{
  "n_layer": 14,
  "d_model": 256,
  "n_head": 4,
  "n_kv_head": 4,
  "head_dim": 64,
  "d_mlp": 704,
  "vocab_size": 512,
  "activation": "swiglu",
  "norm": "layernorm",
  "norm_place": "pre",
  "norm_eps": 1e-05,
  "positions": "rope",
  "rope_base": 10000.0,
  "rope_fraction": 0.25,
  "qk_norm": false,
  "attn_scale": 0.125,
  "bias": "all",
  "tie_embeddings": false,
  "parallel_block": true,
  "extras": ["capped logits"],
  "init": "normal",
  "init_std_qkv": 0.0224,
  "init_std_o": 0.00424,
  "init_std_up": 0.0224,
  "init_std_down": 0.00256,
  "optimizer": "soap_variant",
  "lr": 0.00538,
  "beta1": 0.95,
  "beta2": 0.95,
  "weight_decay": 0.16,
  "lr_head": 0.0149,
  "grad_clip": 0.5,
  "warmup_steps": 200,
  "schedule": "wsd",
  "decay_fraction": 0.574,
  "decay_shape": "sqrt",
  "final_lr_fraction": 0.1,
  "batch_tokens": 262144,
  "seq_len": 512,
  "doc_mask": true,
  "train_tokens": 776200000,
  "steps": 2961,
  "dataset": "wikipedia_en"
}
Each number is 128 + 32 x the weight over its row's rms, rounded and kept within 0 to 255. Layers, rows and columns count from 0. Numbers have three digits each. The size before them is the row's rms in percent of the matrix's.

# layer 9 attention output (transposed), 256x256, rms 0.134, rows 53-63, columns 0-255
100:192156140103133128115166130091148194074070070138130157114202068134164104134125118135117159134176117061143133101135133125147109094123156125127113106092101125123100138141076101067157031142154145174154107131128149191158092122073129153120133117091178092115070137077115129142124191138082157160159116137216154132135134120088148158093081120178166165082133160125090077188065157146181141127106117083132130099181134126182142113115135157129135137149120173171084116049179111118119157152099161117143132091172121128113153146108138134192085159147154107146161104151167134129105149155121084109168059115160198087141057147127104137157139155116103153181163151144142185052139096140125123082130185125137120092092112132071161099163137144107098110132180076155092152103125135102132161130145153
095:087133106107073148137169120131136124097175080136113114150135168163136150107169159180095126115151104130199136169095138144137122125147186174143120068110168169125084140179218155138110080144110149128099141112138124119134107082080193105150140146177107135132119150157111061197147109072126133084137116142200147203175110167088111131150144127127109111099109101138113115161131094069156126161124119142165162083053094174145130155157120127152123182090126168093117116113176140143145085125127098107145136149198139135096105170082116167145179110150186165108107145193146132101150139088111113197127127156021084134105106115126096123118080106142132079074140123147101139160120124143181148112108146158128132111147118119086129134192087130156105081113163232146117106107208148182117130073109131
099:123120127175107104111140134129140123130092139088093198129132095134128116130119079107138147084106132126142102118120149163156145131161166173173088104122190131153163160124092161135129165097121151130094151165049164114115177089118125108150124074149195127137150177104158178080123160118169150077119111100109140101176095094225091111118097149105114119150116128132096117165138136196149147124111079101090101130113119138118086119170130127100121128105150137066139119149107109102100172106078182188116074139139087123114132131146124140158107097145111165112096166138120146143116082120140126240054214121116159102158085185177173181108063181103108134104083144166112130125126131127078116144119052112152111099225119102124112113157184096193154120094123069085119111108145104092099124126209171
099:168159097144155104182115177093141076113128117136066136159096138121169115140109175148150114149118085136122116145122137114126131146078072149157094149116129160146126162174079097090172132149171111139120148070207074107106092162131137123111161152101151081152147168147204159128167137130149125147098107134190145134119146146185125085140128129162092110153137086219178087068167144123147153133081133152152117220150042116163090146103150127160124075113121113000142123183138134144112111128129159155062102142118178129137145091083118147119135110083075131142097090081097099129129147093101064184131174161157157145117107133147144138125136157103183147189083089139129203101099110158103145132148108128128150121102130109138144111101135100111034116123110125128176165137108121141115140148048162
094:157126162104059138136106128106122126179143147167164133100176159101121127138162146105184067094103184181101125152142151083152121053175138123079162146098063133124130189099145109159050158074106081124118172161150113104163149136045095092085124105122117136081138149060166124118138171160124077088136142147126115185169110154117133130159142145115118112195057101134170143126080132178135141159112153136139128103126101086154139091124092144140148120085172193173128121084100068140119102171123110072100120100112155128108165154164175154157163168163117084135123170130138133176138165127167149078128109092115128094118131083156068119097123170166141130117128171102125180139125203099194144083072059101150138152187167092126196141106114096088132084119097120117154157156120091109160118152155129
097:162178089127118174123102106142125116132090157106117123128141067106153107145191138123109120107151115121171203150130123131115112146171079093122161177162176146158119140143201156171137093127110149110139158133152041088074096145187171139079145117116168165159168145151140085178158190120098041121150105170103146140142152051168150179217126129153140169093101180124091093153082132106126106121135165055096125189139070115161176092104135127140114096084158127113196153124091109125135130147090147125094152128098107090104114130131136109104152061154141093135137129139146092144120087115175073125119099063153108125152128165116148137166152120134138093174137161143134104177164105130121192138121128149075190133174137139123134132109104194170122149078146069162118137080127133178197180094085130
105:116187118128126109120160154147172164156118151123126073146150122157102125081105104136106092104189112135101132128117176153163215085148081120182134117251124171102105158108184144215143131186175159078127088125096157135098126130124108143071124141150154155095134090121136143096155094161150131130200147144102124118116092105178071071157050152142064079085118170136158119126150126102174159119155144169124119137116158149117093128129072154115101169182103162150076115096112167121130137068131135139115179151143138138095139086141077120100158115118164140138116121091111123198099133143115105169104092138135170128106106086026140114138131148142099160177124137166096107133155131161105107162172100147086177124108123154065182079125133116100040103123151114097147151121190117069118138128125157
103:106096087133128109119133115126046105098161066119132139137154208090164069085138088139129158183140132109118122145120187147143110098170128160128148162098167060105125134138138127171169135176097164148135096115107065172066124101160118165099128199132114170114108205108144138082202149183132037124170120124139144130087166150163168150124121133080123165137101108149101116151089167138101095134124166093150135141151127121126141190102138152115103143134118108087117150170084186153102164135143154140112172137107107074121215133140140157161145158122137118090127103150002169067131071110171140138101132087151148088107119123135070100173129161134126138166124122130126155095121124108097174161130127115133146088096080110104174079159133153137138170100086178071139126142068133055150150083144144
096:139151155110074115102189101151096132078110172075151147113069128129127185161120133145109106144153098145148121089112149076121184123128108080117114143163171152154117024132115121147141099099133135126180175146142104060111151096145079144110140199142120134134098014119140171138095211132132108144147082136082138144134141150126072150125156085098170094171151114139105110102134162125122121182117115167148153116143194109109110145162087191126119124151150124107136135089161120141126131082116115181088105149102143081164130115125219102060136106171190146149117131112102077133125039158136131087137141150058127178131134168187163148160162103130107079085132058144141164108121191161105142099129120161171099095104156138098143195152127095167123122146092104153099119142164107116107134156089069
106:116063159050104106046117145105100158110101091105132107117074105070066175136174173143112125114182137113078183162204101120150159069100109162117098128138131124098137099135133145103108111152160111106119175100130142093130131132144087055143080154183072112078086232122123118139102105151166153158109119104176135147162093102110153100128124114082158127128101109158133133117195129092143188134126145194108117150141130117129134118136100112119129158163160105155106200127155162131119161104114110130083082129163104143129117112091135104099116148096167088119134143131113093094164108138130097098192131048150093127093209084111155145172162157111121135182151113140134151181117150113210134100134156141131144149156132144109125120092088182130135094104167069129112096197095167073101129215146088
096:115092158149187155094107143141173157134128104159147163127185143148143098149123072118172154147101135105087145113164146179114155078118096132099102200136141152156109156174142103143096149209150111125090096217181079199184097137133104098120121111112096157144137126161145073140181128086128142086190088130126100152158086108170082097174156142120163143128100091143107135120135106159119125105108143166146123140170106152106128140075127098120067112134112181135206156138185123157146145082108093185095093104114079124187165122071072157120159079144188130121170135101119115106120084135060121141142148083102108109075097084115103181158114124145186094148078131173150095130103109109129113138054136116070129109150216104120054199117163179126121117113158172113111147160134100138109137135124126
# layer 9 attention value, 256x256, rms 0.141, rows 54-63, columns 0-255
097:134131160168141207147140106157115124101138111122075113108099061107158144132081076082167116143148130116121116122175097127156073128069108182124115134133102102146137127175119136156168139151119109117129130170126189134132141149106106109116179057104109116136163076145087170107114132122163115083106091143173176194126144086101148066142095169164102178111123148108159103129145169144153159107106046091093127156127207128109048071101161171071099074127066133098142120122076130094084141121077131102167100153142108092103131120149108146145124159121094134097171118112125060113097132114091171077212159065172153117163159155110120088157122152120139194184144037140159072145131110139118162155126161116152134159159137150116122175025122131103111132095139156152124170100091134150136166145125131
098:168144121092197166085201135129152136119121138127191082072164135166152095115216147140093133133182163151148137129135136109123161108126109109071127138164145120154065123144147137082188094073088127099150092111144096117125089099132143135122152195190065160059166118115089187164115141128128077118084181154123087091135139139098167091151113118111149165101113080091119173131125091094200074144121135095130124042155115202128133099124127133159073113154187144150110118151131178143117098088126106141076138166143216099085123109145147168102108073122129101143133153084119124119155157080105141084114094146120146106057164111132091112140147145185199140174127123100114129106111156051096126092155150126117155178106105141176096125097128110120113133160126100182094135144140189095136163110089111
095:115081076109057164127121129108168084094121164159125149123056151147152145132152128151084151118141145089136133183100133128124112133147101155157124088152109093134100152188169138120159084136123136132087112125149057126102138124146153149148118063113077157162090149183118138107027141111166157115132166140072047189100139134128123172085078113116190145115164126105090147174127162161111143101158154121145093109110099211068147123128140123153129181110189168167106093144142117128095130108090105172140112179067088078118175161133126079156121194144115150161141187150190163160124132105129168144103132122132149167108121169097090085147174154075069115168146201094135093098132107143145150190168142178089065100102130115046102083117125147120157131129145113102107121169149089118145164135127099
094:121099115137199121131144156166102070119119165140108128172159110107124085160070043163163135159104191124149137044083121187122201156128118138100121098104134093132126088109093110097136128150125152119146128087043170181158152158209139094101162139093186117131116117134156124124135096089110097145160115132125114073184124140145157116168135063117092118109204198094057133130149141125132079141133059153132201161129161127120105172198108120114117152153177186149154139117162110167129133165103165158128121125114131200121111092151132117132074140127094148134127128101104119075202122052170101121160107126127099147086070135075172127163157127154157158135179153113139133122152123123136159148114118119075128088121104113106146180118114122150093169214154139159171119130133135088066114118101158
101:111095139136159110102120127145058108099143125115129129097115128118152104132139082124150119128201126100128041174125113075138156151138189095187092105118121079119124086100120069121126129103144174088137136054166078107153085139074131136120065175145094134175128100091139126108135072149223121137132125195106046109146102141139158074135174090173067092115117140206203208156130167142114152095171142112127127135131110123060145128185152104150139132122141133081157114152121128135114132113134139146125174160092132122115072155157131144069170135127127158180161118152107125114163108130155148159110124144124164126100119154129098156162184097112083194105138143140103099080123132122094230090118103129100126108085184128114162168162153127103112160220111101127148148150053111153154154149120100
103:109191132175151125107145125131153127142111110105114160138147053123075196131152131060146138102157127120094114116166078169168167125078166125201132110074145155146118168158139167104152147132116111181124196116168036127127172136067080104118125106142078108199075093103095132135091117086161076090097133134180109116156146096113095169125147105173180140124150122114140152169162113214120083154150129118130115095171197144071121118155159176187145097114155156133145130186099139150153105107127205112143104154128152129076127127132131125196117135127133096144152121136083112121138131104209122149116134138115123173135146136181130106156081145099175122109069086092080113113139145118087098163134109201089121131149083128157112138173083152097116097160097060097112080103074121109150129075154167
103:121120120103090171118131152102109087134049185178141051124133143096144115147159135081151114110082150142166097145137094090143161140093147129152090120119115193104121113064091142128208142192111144113043136162206181115191127108129146119156083129128130116149178068128099120136099050125102117173163110157165101130150159133146094120163136122160069131108104152155162100154120118139128120098133134176131127100137105127122147060172164114139097084104101090185084177060165158193143118128107154151086110102117120164103112189162090167118098121124198117116132200140107135164208159066117121102066126134137084105116103112088120136086161136110108117155108168127087087150101130147182140119150110183120166073181157084107135181171098123096102082084098084124124133128123132139124156129087108
094:131093100063184129105184163108036139138126092143195144163141127176137096120149074146159156141143185107123144094093096146134084132155138131174161134156136075173158071148137177078092105142125167129115106141142051109139105066118096107109129138123171130140208174146124124100151145156090161160121144085102089172137127145110174109109078124161091112101101108090147129152116114119101171127097156186166141116133117128155131164077145142172159147173104184172102134152176121138095124159190100095113116157156116117105097179156112110106147146127050136134121097084119148097132143186110118082087084087110116095136132196164131073058041152109091097150106125146169063092152105127136118109140101120136179153114142137150172111128110126151100130063056078090157096082143151158101128143149200
098:107149123127128132196171135139123112129084111115129140137178118161160093131127094134192080151114119142118099089054116095119076131100155129150080127116137169167156169197115073113123090128090136103142149135104125081077130008117200141158140187170078125155204118082221139138128124091148154165113138048147092153166144168140066136146115137087121092155130174130130143173089138160097066191127123157187099131123143081148135140186152142122071087100171147101134048143113114119145172124098131100174090139055127147127163089106109090142140123116076088116112138140112107133076119075095077115115135158166093116142156138132118125080093113066170141122129138132132118122104074124127078131161123134116117129111092137121187149141116133161129148090104177196171136105169141081144136084143144
098:127136109101050149141142106040127183164167137179147175152043212167128150145105111148120143132156128187111102165169135131100126161152157147163082066104113124158164168130112064171126136103126173082089151140114174138130130159140127149114120130122124119144184128133116093156097148110090113151152153181092120149112117140074195105185120099144104164156103140125153124149112159144174169169113120046121115136142145149131121094142129098121130084063171121147101158105137125114112129085123160087168098153109156121108124120144160151099061153104179105135168140192065116127085169121184124179077127120122080134062150172134158118081168127150184118078185059076128089128196132139129159187134061121126129132148111084127126133161070106127148101130151129150159208070102160132135094124123157
# layer 9 attention query, 256x256, rms 0.102, rows 64-66, columns 0-255
092:150075114176092097108103092064078128100131100085147162114123129156130101151128086130100111128164125131116174128157120083129140057126201105095176171093176168133105197164118093093136081096104053127121115169145125125118102079077144082128096076086124160115098075168117112165136126131102080089160140139113125155106104131156173115124165065088157117203111132161106147118082162093086138193109136154121091134120087096128146117151132112135107039157116090110103143103133123122169106104101189131074109151109109047136171163109151044133090092053135193152134111107148148109109161166126146111112154093096186165171136145125100142151136128128135134075158110080138165079089178114140188064171116096137100121146123081073146131143105112151125171131102121102114104149098142085125072089097091
076:085090183075151101152132109155138114146111194106159090179092175128091092126219172120121092115135074126109109121074142067143137152138119117118076177183112140109092129167133147150153131138133097145154147124145108030145104159186169135144098161122083132176092110144126110088137126129107111153082103171173182168160090119146147119131132148153079149179180105146087191132142176120146091088185098094191139078118133181137108146147185168118163148140116151164120146122197105172094097140120145114145159101187105124165132091106111062148154116069134120134219132132190117128211091122150157152112161157136125080169114133089172096109147148133161150120127062106089128109161148136106165120130111136113155139065080176144087147152131090111111145122148171144119093157115147065067114114126138
094:154147100111144103160151117093139106098124128159079130122142130113187191192095163112127180157108143140149145083162125174139123125111146159123187100133101121106151124119153072122137155162129136178123134132133072186102198090106093175098151134118133158132115134093163137121070145138146215076189209126103145133156149158122096145057197102092124110152094121159145091129105091151112094137081118152099108181155108122120085092120093114088138123123145158083110091129090170094126122143117125118144144112057139141075101145150137097137131138137143192080123102089051144165103143193103121133041074153061176161129097099132106101127101161130097107111157162112232188157126090115143087166134127138134004123146162154145129124126157121136152164117139104123087081088126116125157132098091150
# layer 9 attention key, 256x256, rms 0.103, rows 64-65, columns 0-255
077:102155120150145124096184157103164122109111147138101124140152137104126223131166060113188169102101113149166109080161161158072113179077089108118051122118175123132146176132153141157107108045157158128196139072125117153123133077164119128101151128092171095176111072089159130123104130117125103118161127133156164139122112190130156091157097140107133126104120097150141175125161160140142159155138124177157178124128149147120074075115074102194126136122131134084144113129134146111095096147153118123138033138109163126098133123208108156099139107163116117133079074154122119184093104139119077163100092145070137169126121131200136157106146144112137165138193114130148172125191149206178129139149177173094096153233155116106092138057139082170111152124148089136121166111158115150144119122127159
065:176137138168173130151141140098145114115197065107071145141160113167122158140201123105145189125120144148100115121149156166110098080071138181131180124127134105156202189133169148186070150094138103161122145133150120159169152073146152111125136094089161108124124079165161164144102118140164124148114184113156157129173149145134133126185179171134162156146100125128132095108053153122131132154123138136142172134139087115129124128090135149126073107169087072159202121130142119112097127137084108161163090143088160126072140167162106121141126143128105129168096097148081194130121133139114085118067133135054132115107095134180186144140178081084102138132167179096136103125081071133075144178121154121101078155164154113158158128059170137182133035147156112132098097068132145105122111158117213